Weights of a small transformer language model: a variant of Muon for these matrices.
Each number is 200 + 30 x the weight over its row's rms, rounded and kept within 0 to 999. Layers, rows and columns count from 0. The size before them is the row's rms in percent of the matrix's.

# o: layer 5 attention output (transposed), 768x768, rms 0.102, rows 424-459, columns 672-767
# v: layer 5 attention value, 768x768, rms 0.0448, rows 425-460, columns 672-767
o424,105,205,192,219,275,240,180,187,209,169,239,261,175,225,279,187,157,194,242,233,197,216,156,223,221,172,191,183,196,176,235,254,218,170,186,133,216,209,239,220,216,193,196,273,272,222,206,217,192,200,214,178,240,210,228,240,189,171,241,235,211,221,261,247,218,201,197,171,198,255,206,192,262,191,197,184,195,223,208,204,147,234,174,166,155,213,174,159,173,217,181,216,212,217,225,212,267
v425,095,219,205,182,177,213,253,187,209,174,183,238,179,234,197,223,177,177,188,222,193,171,131,200,164,167,158,180,208,205,169,229,227,169,198,158,213,210,225,150,207,221,247,187,186,199,186,213,222,272,204,231,158,220,200,247,168,169,191,217,178,179,188,283,227,173,250,186,202,244,197,206,188,186,212,132,173,193,223,241,142,180,156,225,225,225,196,188,209,182,202,197,237,170,193,194,139
o425,095,195,220,210,260,183,212,197,198,247,173,142,170,133,231,155,158,239,164,173,193,201,236,173,204,222,201,200,193,201,184,172,158,182,181,194,109,168,166,204,211,170,190,163,213,204,185,149,254,187,243,226,184,221,244,158,255,166,232,217,199,224,198,170,112,228,193,174,161,228,222,186,179,200,164,286,220,246,245,237,208,193,226,166,180,177,206,214,213,175,231,219,219,205,224,189,220
v426,095,133,231,198,155,211,201,149,223,190,157,172,245,214,214,170,255,168,213,198,182,163,200,202,120,217,239,206,168,172,204,164,171,220,161,215,191,200,154,209,229,215,251,246,206,156,206,300,201,204,180,224,217,223,172,163,166,239,220,230,252,215,166,183,147,219,156,184,209,202,198,218,208,215,223,198,164,202,213,217,215,233,211,158,183,231,260,153,276,188,164,215,190,202,161,210,231
o426,097,161,195,165,252,185,199,190,218,160,256,210,185,187,133,198,174,154,192,234,202,217,211,200,205,224,208,198,173,201,180,180,222,173,236,215,213,209,296,238,218,206,202,203,203,247,184,186,199,205,234,187,174,257,210,202,203,192,208,183,136,210,203,215,216,188,262,197,183,222,182,227,204,194,222,265,188,216,186,195,179,213,172,187,229,187,182,214,198,232,203,148,195,230,250,201,198
v427,099,190,190,278,217,203,171,201,150,208,196,192,186,197,168,199,177,170,170,173,226,227,234,199,212,178,193,271,256,220,227,272,180,183,184,196,213,237,195,171,185,219,156,195,154,258,243,193,140,171,234,175,176,183,147,205,254,203,196,167,164,208,194,203,200,261,177,210,124,217,265,250,245,237,163,189,194,242,235,220,223,216,186,197,186,194,192,224,254,247,227,163,170,235,165,184,193
o427,096,212,192,160,213,153,184,216,224,189,236,202,158,187,183,161,228,212,229,186,269,180,180,231,165,232,210,182,205,152,237,224,219,248,200,220,185,154,197,187,230,151,154,187,197,137,258,207,249,192,170,176,197,212,243,203,193,251,193,228,190,190,213,195,196,161,181,221,200,222,227,197,259,228,223,214,187,170,193,227,208,184,232,215,156,185,217,190,174,244,207,169,203,258,160,213,239
v428,097,179,172,207,217,187,224,191,210,160,263,217,198,244,232,187,203,225,217,183,150,190,167,211,202,241,204,202,233,255,216,225,214,180,200,222,204,158,188,225,160,195,189,184,195,214,218,138,182,184,153,148,173,173,167,179,197,212,249,238,223,186,183,185,236,233,210,241,159,160,197,195,261,180,162,234,225,205,203,189,170,213,201,202,182,173,181,177,198,286,171,186,178,179,217,221,158
o428,097,203,196,190,187,224,137,200,194,241,128,170,242,210,222,218,162,178,129,211,198,250,246,177,189,191,183,195,216,209,218,150,221,193,211,203,196,235,257,196,235,257,237,217,230,148,225,269,214,229,191,181,217,135,219,166,166,181,216,160,171,233,186,242,188,218,217,191,193,201,135,172,248,261,185,161,207,215,186,229,138,233,204,256,200,151,230,180,197,146,235,223,200,192,206,176,253
v429,099,205,216,184,171,239,152,196,219,217,195,218,213,167,245,197,186,225,168,206,195,260,221,199,194,184,242,238,246,240,272,188,253,233,161,181,171,196,191,221,151,197,162,256,143,186,174,157,181,180,189,206,203,138,186,207,237,156,175,164,176,207,190,228,215,195,219,140,203,181,184,203,170,210,212,187,169,182,172,230,190,183,251,191,153,200,186,212,220,162,183,185,191,185,159,198,237
o429,099,205,228,240,213,159,194,162,138,202,192,279,216,188,212,169,261,199,230,218,237,219,197,211,220,190,166,177,182,247,150,217,207,226,195,223,235,158,219,201,257,213,159,125,235,245,223,214,170,257,163,205,244,185,167,253,219,269,188,261,297,165,165,185,216,206,187,183,147,231,162,174,253,218,204,206,201,215,277,176,196,230,206,180,240,189,241,184,213,192,198,196,158,185,178,175,172
v430,095,227,231,225,185,214,221,174,188,184,264,216,224,195,135,204,184,151,223,263,179,217,204,216,191,214,154,203,163,187,148,230,170,254,225,167,256,205,195,207,193,169,195,132,225,246,212,201,219,200,212,153,196,192,223,191,224,197,209,177,235,191,218,166,188,204,129,194,184,157,178,199,190,214,198,215,185,167,165,196,175,183,210,200,213,211,163,186,202,186,219,215,270,212,178,218,215
o430,095,184,223,224,207,187,194,197,183,195,129,137,189,235,204,187,245,250,176,209,217,186,187,146,182,239,223,188,229,196,260,109,173,189,201,220,173,193,188,199,189,204,250,210,191,134,211,197,189,177,222,225,216,160,217,184,185,205,167,204,207,204,278,227,217,206,222,210,179,202,213,193,185,165,205,164,223,224,162,151,221,225,225,160,230,178,263,190,198,177,122,223,211,156,206,191,168
v431,094,136,243,213,159,218,216,239,247,237,226,259,195,249,203,216,229,165,142,216,197,183,153,199,220,205,244,175,214,115,203,205,202,215,134,183,178,194,214,179,156,135,204,202,188,200,211,225,185,204,209,219,227,239,182,221,221,182,145,185,155,193,212,175,146,199,194,228,197,210,213,224,215,233,243,216,206,224,219,203,179,209,184,206,212,180,267,156,201,199,218,289,185,216,226,205,216
o431,093,251,193,219,243,182,189,220,226,145,223,199,152,178,232,220,161,174,163,214,192,217,220,235,226,213,188,209,240,174,125,200,198,180,223,208,214,209,195,205,198,245,164,196,225,212,286,200,189,234,158,224,217,246,185,166,199,232,254,189,217,232,206,168,209,215,177,233,235,218,175,237,250,233,179,184,190,176,188,148,221,272,199,202,230,184,163,237,200,202,205,194,187,178,222,249,212
v432,097,254,244,156,178,195,159,169,173,234,234,127,244,224,198,222,197,196,214,206,221,179,175,275,153,188,186,125,217,202,231,167,225,213,223,192,150,220,205,201,178,228,157,213,179,213,189,223,215,163,197,179,255,214,177,199,183,177,226,245,166,195,201,186,207,253,198,281,210,153,233,205,182,249,205,212,267,186,230,293,159,235,192,176,210,208,221,156,189,189,168,186,201,184,195,159,179
o432,094,199,184,198,191,197,192,180,136,184,172,249,220,227,212,192,132,222,187,210,209,188,217,200,158,192,257,230,235,242,169,166,224,210,238,251,204,217,169,194,171,200,201,219,172,178,192,200,183,203,239,159,199,187,201,231,212,193,198,154,155,161,153,175,180,229,195,133,257,194,241,183,197,268,184,199,169,231,168,180,210,260,224,179,191,192,166,160,212,205,229,171,267,224,239,199,189
v433,097,190,173,194,222,208,178,171,195,264,189,189,233,190,208,219,215,182,163,196,205,177,184,218,173,236,269,194,204,188,235,199,167,191,136,195,165,190,128,179,174,210,218,217,256,219,227,203,245,177,170,165,137,218,228,210,276,235,186,177,264,207,168,162,161,186,210,152,156,187,195,179,216,206,192,242,193,170,198,190,207,212,196,208,218,238,255,197,215,218,198,158,181,214,157,193,230
o433,095,244,211,213,209,140,191,186,211,124,222,259,214,202,206,159,196,237,188,188,210,172,190,170,188,187,193,235,189,161,147,272,210,194,228,169,262,252,241,169,203,210,219,186,247,193,152,197,204,240,226,190,238,203,174,210,179,249,241,214,121,233,199,200,199,188,209,229,185,201,224,203,186,159,183,179,205,208,217,195,199,196,184,239,202,160,198,187,224,246,195,226,177,170,276,198,160
v434,096,175,179,157,224,178,184,184,212,159,211,188,227,171,244,176,191,200,218,216,230,198,161,197,222,174,169,198,230,173,138,218,159,237,161,190,182,237,224,155,210,157,203,208,184,180,197,244,204,177,200,248,157,173,210,181,198,176,250,176,169,214,181,233,249,168,151,179,189,208,178,258,176,159,208,179,202,241,253,180,192,198,173,199,174,149,180,188,196,245,229,193,203,164,227,160,174
o434,095,151,169,177,235,185,157,174,136,234,277,186,221,125,161,219,184,154,232,144,193,161,228,219,189,216,233,247,203,157,256,202,191,186,218,203,196,195,235,163,258,252,176,161,224,209,147,208,158,208,202,168,211,227,165,201,165,172,174,270,188,218,164,192,181,201,191,191,136,222,222,212,206,247,184,193,191,193,215,216,210,193,252,187,184,229,198,170,138,218,208,226,201,233,181,241,245
v435,095,235,231,150,194,237,214,200,177,197,148,158,202,203,186,199,265,141,216,182,178,232,229,238,154,118,237,236,249,207,261,168,191,227,186,157,218,154,188,218,234,139,171,202,241,162,177,235,177,204,171,226,232,182,202,200,277,182,185,150,175,145,184,244,230,198,202,154,177,169,181,242,257,158,199,189,264,206,203,209,230,209,191,173,178,199,189,206,138,242,225,250,201,151,192,222,144
o435,094,267,195,195,170,206,227,168,222,211,302,176,206,244,244,186,226,186,199,217,179,195,170,233,171,219,160,199,185,237,212,204,195,217,165,202,218,214,176,157,196,210,205,194,200,169,189,200,192,186,239,186,173,228,177,170,167,238,178,212,179,281,220,195,144,256,260,213,243,204,265,185,153,171,203,155,175,184,261,209,207,191,123,182,207,186,215,231,242,172,148,158,206,194,207,210,240
v436,099,241,177,242,202,216,229,225,183,197,202,219,215,231,259,217,214,186,168,202,165,174,242,117,220,166,218,172,215,193,163,197,176,192,265,261,250,199,165,213,123,143,195,183,139,215,259,125,218,186,201,167,148,203,187,211,189,172,217,155,250,208,257,231,163,196,182,229,234,187,235,220,181,196,186,209,185,180,250,211,241,243,231,244,199,205,172,201,232,210,232,147,182,175,230,206,202
o436,096,147,245,197,211,161,185,271,162,215,207,153,193,174,127,177,223,223,151,173,180,183,137,255,211,215,175,200,172,198,208,197,229,241,184,152,183,214,211,208,244,193,173,138,207,233,203,216,228,233,160,165,258,179,201,166,269,205,248,246,221,169,211,196,226,236,162,212,177,203,208,179,174,186,199,155,141,242,187,170,163,214,211,227,241,183,209,183,212,170,163,195,150,213,205,257,196
v437,099,177,239,186,191,179,206,196,230,206,217,148,164,186,193,223,202,244,223,164,192,232,194,139,198,181,192,216,228,122,176,210,266,159,199,164,179,208,159,147,218,169,198,186,138,236,187,197,181,131,221,195,171,257,222,244,210,118,234,201,167,228,230,232,207,241,238,231,221,179,157,199,244,166,171,234,218,192,156,172,203,205,178,223,158,224,205,235,258,223,238,228,237,212,255,197,220
o437,099,190,147,193,213,235,185,206,184,187,219,217,176,193,152,123,225,186,161,205,216,196,179,237,221,228,203,225,170,216,142,256,188,239,131,216,198,209,160,197,184,218,197,203,221,173,196,203,186,215,231,207,174,149,246,165,253,270,171,208,121,193,172,188,190,210,214,168,165,194,274,245,119,230,188,183,223,170,152,214,191,188,221,197,214,232,163,238,151,193,212,155,157,224,158,183,195
v438,097,201,206,210,196,145,213,172,161,202,187,236,193,190,178,180,192,191,127,222,211,158,196,172,206,221,224,186,187,194,227,210,218,225,257,193,246,226,224,171,206,162,244,204,201,227,164,228,178,238,192,189,179,217,217,208,247,188,196,243,169,226,206,217,221,197,173,192,171,152,173,221,185,161,170,163,194,189,210,174,192,246,229,170,200,186,207,202,164,208,159,192,231,208,135,182,201
o438,096,240,174,182,193,247,192,236,183,188,209,159,168,169,168,194,192,212,238,174,193,229,160,190,156,215,217,181,169,176,185,186,189,172,168,166,165,193,155,248,209,170,198,203,188,180,190,203,262,209,119,223,194,199,170,265,184,205,241,170,235,224,183,209,173,183,198,172,208,195,217,220,182,210,181,240,189,208,207,203,240,182,207,191,172,206,186,205,260,237,207,188,179,262,208,224,215
v439,097,223,182,216,247,185,190,222,236,236,209,222,197,164,192,182,195,210,161,202,190,221,168,208,195,188,173,232,251,155,206,166,219,221,154,213,229,226,194,271,188,234,193,195,150,194,188,195,199,237,200,246,193,202,201,212,169,137,182,214,153,209,239,191,195,167,196,227,201,207,208,200,177,242,216,209,207,221,213,145,171,159,200,188,160,203,215,172,215,211,196,224,220,227,217,217,221
o439,096,181,177,186,153,272,220,190,228,207,220,199,243,184,171,223,235,249,180,159,247,191,182,179,214,191,213,180,204,213,233,181,204,226,234,209,187,211,167,199,193,192,228,203,206,170,277,195,254,207,198,236,162,221,193,196,208,219,212,238,218,204,250,202,172,220,189,266,208,215,192,144,194,134,204,179,192,187,199,190,186,181,173,187,209,189,243,181,175,196,230,220,216,188,209,197,205
v440,098,133,177,238,190,194,202,241,234,196,219,161,165,200,168,238,247,188,205,207,208,173,236,180,184,206,168,162,199,222,186,192,168,156,187,223,184,209,300,207,153,175,227,192,171,254,212,199,195,214,206,215,205,198,205,224,150,244,246,201,197,176,161,161,210,162,191,159,207,176,240,194,198,166,191,206,176,240,210,169,206,208,177,167,145,228,164,160,191,221,185,234,187,150,206,221,221
o440,099,187,194,160,198,279,246,237,141,190,164,220,208,244,226,235,214,212,171,208,143,183,213,242,205,167,166,218,220,192,217,206,172,185,240,212,178,208,175,193,238,263,230,213,172,162,184,221,211,186,179,168,209,242,225,158,205,184,206,123,215,209,173,204,191,224,212,203,201,126,167,238,187,196,161,154,226,200,265,227,255,194,152,183,199,193,249,221,202,171,233,180,212,229,242,172,203
v441,102,201,157,237,177,170,218,181,167,159,213,247,135,192,190,164,168,204,232,184,230,224,169,208,195,202,170,183,233,236,175,215,156,217,246,163,203,181,225,234,207,161,250,261,228,226,178,184,236,211,179,183,227,182,204,186,156,195,227,158,232,170,226,182,184,178,252,204,145,232,216,197,242,206,205,270,247,273,243,174,244,230,184,199,209,202,171,147,179,187,180,157,187,189,197,227,203
o441,101,212,203,193,187,233,229,177,266,198,160,196,193,210,143,176,270,201,233,156,183,177,219,211,159,160,219,217,176,130,172,268,174,144,202,165,163,214,246,222,200,171,208,225,186,156,205,197,224,221,200,225,189,145,219,219,187,252,241,217,169,197,192,210,219,192,195,178,216,193,193,160,222,177,225,195,175,202,245,242,217,208,165,192,224,173,159,231,187,229,240,234,235,197,205,190,194
v442,097,171,189,268,182,216,239,256,194,144,148,159,235,160,201,209,211,184,160,197,237,141,197,187,192,159,231,202,237,178,204,180,218,142,158,221,206,191,177,178,232,228,199,192,198,130,256,188,222,213,250,192,189,232,228,213,247,228,209,192,199,212,180,164,197,254,166,218,221,231,132,233,162,219,277,239,213,292,192,234,175,183,206,182,210,192,244,168,205,136,192,268,190,236,205,201,216
o442,096,229,176,237,243,188,236,169,223,200,242,212,173,238,229,180,176,220,179,206,196,170,199,196,201,219,213,216,220,193,193,221,221,203,229,157,232,210,235,236,203,220,210,273,178,237,201,153,189,158,196,174,177,186,222,201,142,159,212,217,235,176,236,192,186,171,187,186,159,220,198,164,202,200,252,149,204,156,229,214,214,203,160,140,189,248,186,173,228,187,137,108,191,240,203,177,223
v443,098,175,217,180,166,223,212,217,180,150,161,168,208,190,202,194,169,283,198,185,135,182,179,184,172,240,238,253,241,169,194,267,166,197,159,255,138,199,212,238,183,187,166,157,181,159,216,188,164,190,179,183,171,215,172,178,189,183,244,136,172,186,196,186,207,184,223,210,212,146,169,229,230,205,209,222,197,156,172,210,215,217,202,202,173,201,158,254,181,183,169,236,248,190,213,204,202
o443,098,205,208,215,230,159,202,153,195,220,224,225,184,245,171,179,134,150,227,229,262,221,213,169,200,212,156,168,198,170,172,233,173,195,169,224,236,158,205,188,167,168,220,164,173,289,212,234,192,214,195,256,227,160,169,155,145,197,202,204,229,203,242,229,194,216,213,175,138,210,242,209,229,233,167,178,211,170,246,226,239,184,176,224,171,183,182,217,194,161,220,199,145,240,156,188,204
v444,104,198,252,168,154,216,234,164,208,230,174,203,179,183,231,213,175,203,190,197,202,162,190,155,262,188,217,251,202,242,188,131,212,228,210,172,210,134,203,193,217,220,205,207,169,133,152,142,213,167,180,148,172,200,150,178,200,167,233,215,182,158,210,183,198,203,211,232,210,180,235,177,211,149,196,199,141,180,272,223,183,188,212,202,162,261,209,162,191,215,280,208,200,253,211,205,186
o444,103,169,136,152,156,173,177,219,234,169,234,212,185,235,137,219,185,201,245,243,174,259,183,163,123,192,214,157,222,236,246,232,137,140,229,213,251,254,200,215,224,205,213,259,208,267,153,210,198,218,223,214,274,222,214,253,157,214,167,265,199,221,189,232,143,193,229,173,152,189,199,207,200,176,186,203,212,191,186,247,176,190,229,169,157,153,192,204,190,218,191,145,253,172,172,190,230
v445,099,154,226,211,214,259,181,226,186,214,145,211,166,162,209,209,222,165,182,183,169,154,217,198,245,184,207,218,264,191,221,138,238,219,175,202,239,215,171,210,170,188,174,232,160,167,240,202,175,190,200,189,134,228,123,197,195,187,182,193,186,189,254,202,183,196,202,234,195,195,208,228,200,189,231,224,191,218,238,250,147,244,217,200,252,236,184,201,222,221,185,225,172,202,184,137,208
o445,095,144,295,196,187,185,156,185,173,214,266,163,178,219,173,130,235,230,173,164,181,224,224,201,184,202,175,163,182,211,240,253,215,185,255,173,198,190,244,156,184,188,207,139,190,257,220,208,193,208,158,248,245,199,252,209,238,190,221,204,157,177,188,156,173,190,149,213,183,232,187,181,215,173,179,204,192,224,191,216,197,176,207,206,208,192,172,174,195,190,191,193,200,209,191,216,214
v446,095,227,183,148,186,224,272,221,203,178,213,256,214,208,163,183,205,223,238,194,248,189,212,144,176,143,236,196,286,174,237,202,239,184,240,159,171,203,185,199,188,224,250,189,248,229,195,239,170,196,146,201,195,225,230,225,194,157,211,179,162,197,192,171,218,217,177,221,181,168,199,220,253,199,204,243,223,125,228,172,209,191,232,189,201,175,139,185,253,189,231,231,183,226,146,231,211
o446,096,206,207,210,229,216,176,215,181,139,178,243,176,207,243,240,158,217,217,162,226,268,175,189,182,209,170,209,147,253,180,149,199,202,192,207,175,207,165,176,188,203,241,230,226,195,238,163,219,195,202,170,259,173,167,237,199,211,191,178,229,179,140,161,135,196,174,174,171,225,280,200,191,172,198,218,219,202,198,203,229,210,185,167,217,247,189,184,229,185,172,206,266,175,288,171,206
v447,097,150,197,183,203,185,213,219,217,239,219,183,208,186,214,198,159,239,173,170,193,223,195,223,182,207,211,211,212,193,197,222,175,196,156,176,208,168,158,172,176,173,200,237,195,171,245,195,151,231,212,231,220,213,180,211,219,194,211,150,168,147,141,180,230,223,174,186,183,184,179,177,224,191,212,179,186,261,204,201,193,210,237,234,190,220,172,210,151,226,207,248,190,275,234,157,167
o447,098,175,251,167,250,192,264,168,197,170,238,245,182,227,200,285,229,184,205,195,200,230,221,189,196,210,199,174,236,157,222,210,201,194,218,232,176,255,182,158,225,217,169,173,229,259,222,198,186,190,154,175,196,261,206,134,194,212,199,247,213,234,217,236,273,220,213,228,221,219,193,171,250,226,232,201,176,123,227,177,202,180,231,184,128,208,296,151,155,257,176,149,216,163,203,227,135
v448,100,204,190,198,186,187,163,239,243,241,211,206,178,195,203,204,173,212,186,218,204,156,174,221,229,169,192,152,159,185,165,193,211,222,204,196,120,203,151,180,196,157,177,244,245,219,125,260,251,197,211,236,209,171,215,162,160,184,209,181,139,145,229,188,169,256,156,227,161,177,152,152,199,252,184,190,265,148,216,181,221,201,215,174,203,125,193,201,202,204,214,172,185,191,197,169,197
o448,100,205,178,199,208,169,181,214,223,210,182,211,228,158,186,174,204,209,236,218,178,209,207,170,205,178,199,217,210,180,211,193,231,206,204,212,242,197,275,177,265,195,215,181,159,221,249,182,120,206,171,220,198,201,184,237,222,194,189,142,213,197,159,189,179,202,184,243,240,194,201,192,204,212,255,215,190,206,148,153,211,192,235,198,197,212,216,198,189,206,222,185,253,246,224,195,192
v449,100,220,165,215,180,193,245,156,194,256,189,202,197,202,221,197,163,211,191,228,237,229,200,239,212,237,193,156,215,229,213,223,187,168,258,113,179,201,195,240,139,180,219,224,184,155,143,202,193,212,198,177,168,215,229,212,253,258,167,223,225,205,211,167,215,179,222,201,175,248,148,248,133,182,132,248,259,130,154,198,228,203,254,158,174,162,152,229,203,254,237,180,199,179,195,231,196
o449,100,170,189,209,196,227,245,179,154,168,196,174,178,208,218,188,198,224,236,167,250,214,226,129,214,201,235,150,139,205,187,194,208,153,208,250,186,172,146,203,213,181,160,229,172,158,142,142,224,196,256,215,177,193,222,237,183,215,225,142,170,187,227,207,159,188,234,230,221,197,254,215,242,207,200,216,204,238,262,152,174,212,228,200,171,167,240,257,196,210,238,186,256,207,187,143,180
v450,100,237,215,194,184,178,159,167,184,150,132,188,203,165,253,192,209,244,172,180,241,172,174,185,176,195,200,212,211,254,204,210,177,180,210,190,225,165,248,206,159,248,264,175,248,200,237,235,160,190,204,214,229,197,259,214,186,262,183,192,229,185,181,139,171,240,127,189,174,143,190,167,211,178,148,212,223,191,214,213,261,190,213,210,215,220,193,230,194,95,199,216,177,228,210,190,228
o450,098,133,184,228,220,244,188,176,232,214,176,223,261,149,205,173,172,194,205,157,178,169,247,227,185,237,190,239,153,208,156,181,198,139,198,185,196,173,216,218,246,195,172,203,147,200,221,199,180,230,198,180,167,200,184,158,198,134,229,175,194,187,242,224,197,216,263,190,173,183,185,212,196,211,239,198,268,154,228,226,177,191,203,201,213,197,154,173,272,201,133,194,190,189,216,209,213
v451,099,160,182,208,208,156,167,209,172,179,236,188,223,216,226,198,210,192,182,198,180,227,216,186,198,211,186,212,178,190,198,233,199,184,213,181,209,202,184,189,200,171,208,206,131,149,249,212,214,192,148,206,164,211,188,213,216,192,209,208,224,171,156,230,171,220,206,245,191,174,256,188,177,164,196,171,165,197,248,200,204,202,238,188,188,215,231,209,196,207,195,190,228,214,162,194,196
o451,098,165,217,199,182,194,188,259,181,207,208,226,147,180,145,221,211,180,205,174,218,205,189,190,127,200,232,220,167,208,220,170,194,162,176,130,190,208,223,181,252,220,204,158,185,224,145,204,242,192,172,184,238,237,228,194,160,127,163,248,222,194,218,189,148,225,152,138,177,196,166,238,182,176,231,169,198,230,176,166,146,218,148,159,215,207,177,233,153,198,207,180,211,222,181,214,236
v452,098,150,215,206,219,181,198,238,160,162,205,245,187,200,233,209,207,182,206,229,224,208,173,184,181,170,213,203,211,182,182,215,153,215,214,223,235,189,212,194,215,264,180,161,249,190,241,224,207,180,168,227,180,204,215,227,243,176,173,222,182,209,187,216,224,203,196,189,119,174,207,184,179,177,196,227,221,239,159,210,209,192,166,190,191,180,171,244,197,188,189,202,167,226,199,210,249
o452,096,244,198,194,197,205,200,180,175,181,216,264,192,199,202,226,134,185,299,137,183,172,228,210,234,213,196,182,182,195,198,208,187,184,173,186,182,248,168,148,237,223,203,214,174,288,199,215,157,206,157,223,171,189,187,190,183,137,220,239,142,220,223,228,178,173,250,183,183,200,184,199,222,190,222,166,151,144,193,191,173,218,239,165,196,188,232,188,154,196,200,171,141,190,230,183,264
v453,098,207,209,185,236,194,259,255,218,181,204,184,264,201,177,220,206,207,184,202,200,199,213,140,241,196,206,160,197,186,224,235,165,204,183,200,208,205,162,219,218,239,231,144,221,234,200,231,184,237,238,207,173,180,129,198,233,214,200,232,160,210,227,185,200,193,177,216,147,181,215,205,208,177,211,207,266,223,205,211,184,223,241,224,182,177,250,215,250,206,221,165,203,217,197,166,196
o453,097,212,215,227,170,263,238,176,190,229,263,162,201,222,228,190,218,181,204,201,184,198,205,224,205,193,247,193,186,194,232,225,168,181,169,215,229,205,211,166,185,158,226,176,162,171,151,148,209,167,193,209,173,227,188,205,243,185,208,212,214,168,245,186,207,172,217,223,229,191,179,166,209,173,163,172,160,170,175,207,223,264,139,189,198,157,116,162,184,194,239,172,235,211,190,199,196
v454,094,183,212,211,217,193,207,180,139,218,198,170,206,236,195,216,190,235,208,161,205,208,225,256,210,219,197,201,184,205,156,213,162,198,264,183,195,134,145,298,188,217,213,185,154,165,193,232,196,196,150,249,229,185,209,190,206,239,181,204,265,198,209,183,195,100,220,176,189,188,177,204,204,214,212,184,221,249,229,210,184,227,224,191,182,185,200,182,179,231,233,220,200,160,200,227,202
o454,096,185,192,200,221,217,238,234,205,195,199,218,202,184,248,223,236,168,210,253,181,206,182,168,183,249,218,197,143,146,213,186,205,213,194,168,233,164,226,203,200,232,200,171,191,268,211,231,237,205,201,207,149,201,214,231,157,162,187,195,180,178,233,190,236,199,185,206,150,169,212,276,174,159,169,180,188,160,198,177,162,162,199,200,160,198,203,229,196,216,204,179,168,224,181,166,180
v455,103,142,222,171,181,224,200,147,189,183,245,235,203,191,223,218,236,168,211,175,180,166,169,175,209,123,257,177,129,209,179,228,218,223,220,193,194,205,182,231,227,190,172,182,183,203,229,213,229,194,191,255,240,194,180,208,197,285,146,204,226,186,205,196,238,230,168,199,218,222,172,178,213,230,191,215,185,151,190,154,208,204,178,179,171,217,216,230,185,247,220,170,250,213,174,237,223
o455,101,252,187,172,191,202,198,226,167,150,199,236,197,253,251,229,131,153,177,147,181,228,184,166,225,198,222,207,223,231,241,217,183,105,187,190,198,208,254,211,197,237,257,174,242,195,226,215,182,178,175,253,221,227,192,216,193,226,218,157,181,210,220,221,210,158,212,187,196,139,211,183,184,247,231,187,198,178,225,279,181,224,173,182,186,205,189,183,274,226,211,200,191,174,228,203,211
v456,097,206,150,181,228,226,270,206,228,214,212,174,210,228,160,180,167,215,174,182,247,236,183,161,201,201,254,241,174,183,201,158,241,203,207,197,199,251,198,180,204,167,221,227,205,232,212,157,207,206,245,160,149,201,163,187,209,242,199,222,204,221,190,182,200,184,197,218,189,230,164,202,184,209,198,201,203,209,237,263,219,187,218,195,175,208,183,114,193,209,215,267,182,168,136,217,212
o456,099,142,197,199,188,173,229,181,180,182,175,243,220,204,217,202,192,187,212,226,184,169,195,224,179,225,216,195,228,224,221,232,150,196,207,220,254,190,205,201,173,167,213,216,203,139,221,210,176,186,203,155,199,263,199,181,141,255,218,202,204,128,180,232,188,237,247,198,179,170,222,226,268,177,214,226,196,201,218,177,175,168,187,230,210,117,242,183,137,133,154,188,226,220,238,219,198
v457,097,227,188,224,186,195,251,229,220,188,186,236,167,224,140,183,225,186,154,214,238,187,185,216,242,215,230,201,197,185,221,165,175,146,239,145,221,220,236,216,141,229,147,210,210,207,172,251,173,188,195,148,204,229,221,204,220,217,187,193,171,215,177,168,191,232,210,218,172,195,206,189,211,187,182,226,180,193,187,170,159,167,226,217,197,215,220,227,232,156,184,177,186,226,206,174,245
o457,097,207,174,172,221,198,199,174,221,188,194,211,197,176,180,275,161,211,200,201,165,211,206,205,205,214,178,219,224,203,185,202,147,206,213,211,159,247,157,177,191,211,246,187,212,171,269,192,193,214,192,229,167,214,218,217,234,200,196,193,205,215,234,169,166,178,227,134,209,201,207,184,234,172,209,243,149,162,177,203,261,195,167,239,217,178,208,163,196,217,222,160,182,219,194,184,200
v458,099,215,180,142,219,204,175,193,172,181,192,206,213,214,226,187,198,187,173,205,191,217,173,242,186,221,216,183,166,182,175,195,174,159,181,233,210,136,211,219,251,250,211,209,202,217,251,223,168,210,232,189,179,267,195,234,184,208,215,152,147,220,160,232,234,225,214,164,195,165,280,225,189,201,153,240,174,183,240,238,206,223,191,232,287,167,197,177,255,158,181,226,162,137,224,220,212
o458,099,195,223,215,179,208,176,217,238,204,254,245,206,122,183,231,254,208,211,158,204,202,217,208,185,253,224,196,221,196,211,215,213,223,181,203,157,202,215,161,172,175,162,214,206,187,223,215,198,198,194,178,195,186,203,167,213,235,223,203,202,168,239,219,194,199,199,186,171,212,181,192,195,194,201,214,192,175,193,132,252,207,206,223,156,211,149,238,210,150,213,151,128,230,185,175,186
v459,099,224,171,217,208,189,196,258,180,171,211,192,193,157,188,141,225,173,207,169,197,208,225,162,202,236,199,160,216,232,168,193,180,190,180,258,159,197,247,157,238,145,237,254,84,245,183,184,141,176,162,167,169,177,213,192,179,193,178,210,185,206,242,207,182,158,191,250,205,203,228,207,181,183,168,215,217,167,251,231,189,165,194,195,238,210,170,155,163,219,200,186,202,188,213,190,139
o459,098,206,185,212,191,187,197,186,217,174,182,219,220,244,224,186,159,173,247,155,227,138,195,242,234,126,168,252,172,228,194,254,205,202,199,112,257,195,188,229,258,132,150,196,257,194,176,186,258,245,211,188,171,175,217,228,260,220,180,219,173,221,170,170,215,184,181,182,200,185,169,190,153,164,188,242,243,206,206,183,207,234,180,182,157,225,156,289,228,242,196,180,167,228,184,189,239
v460,103,188,181,253,193,239,164,244,220,214,168,223,200,257,191,143,230,194,160,227,196,231,188,166,170,190,247,158,170,220,190,247,279,211,226,214,192,217,230,216,221,189,228,199,206,202,190,209,154,197,219,185,210,175,269,251,215,186,167,192,197,252,163,210,225,219,236,209,215,207,183,180,178,198,217,175,206,180,202,222,164,212,243,168,226,137,198,217,222,135,188,183,200,192,206,214,207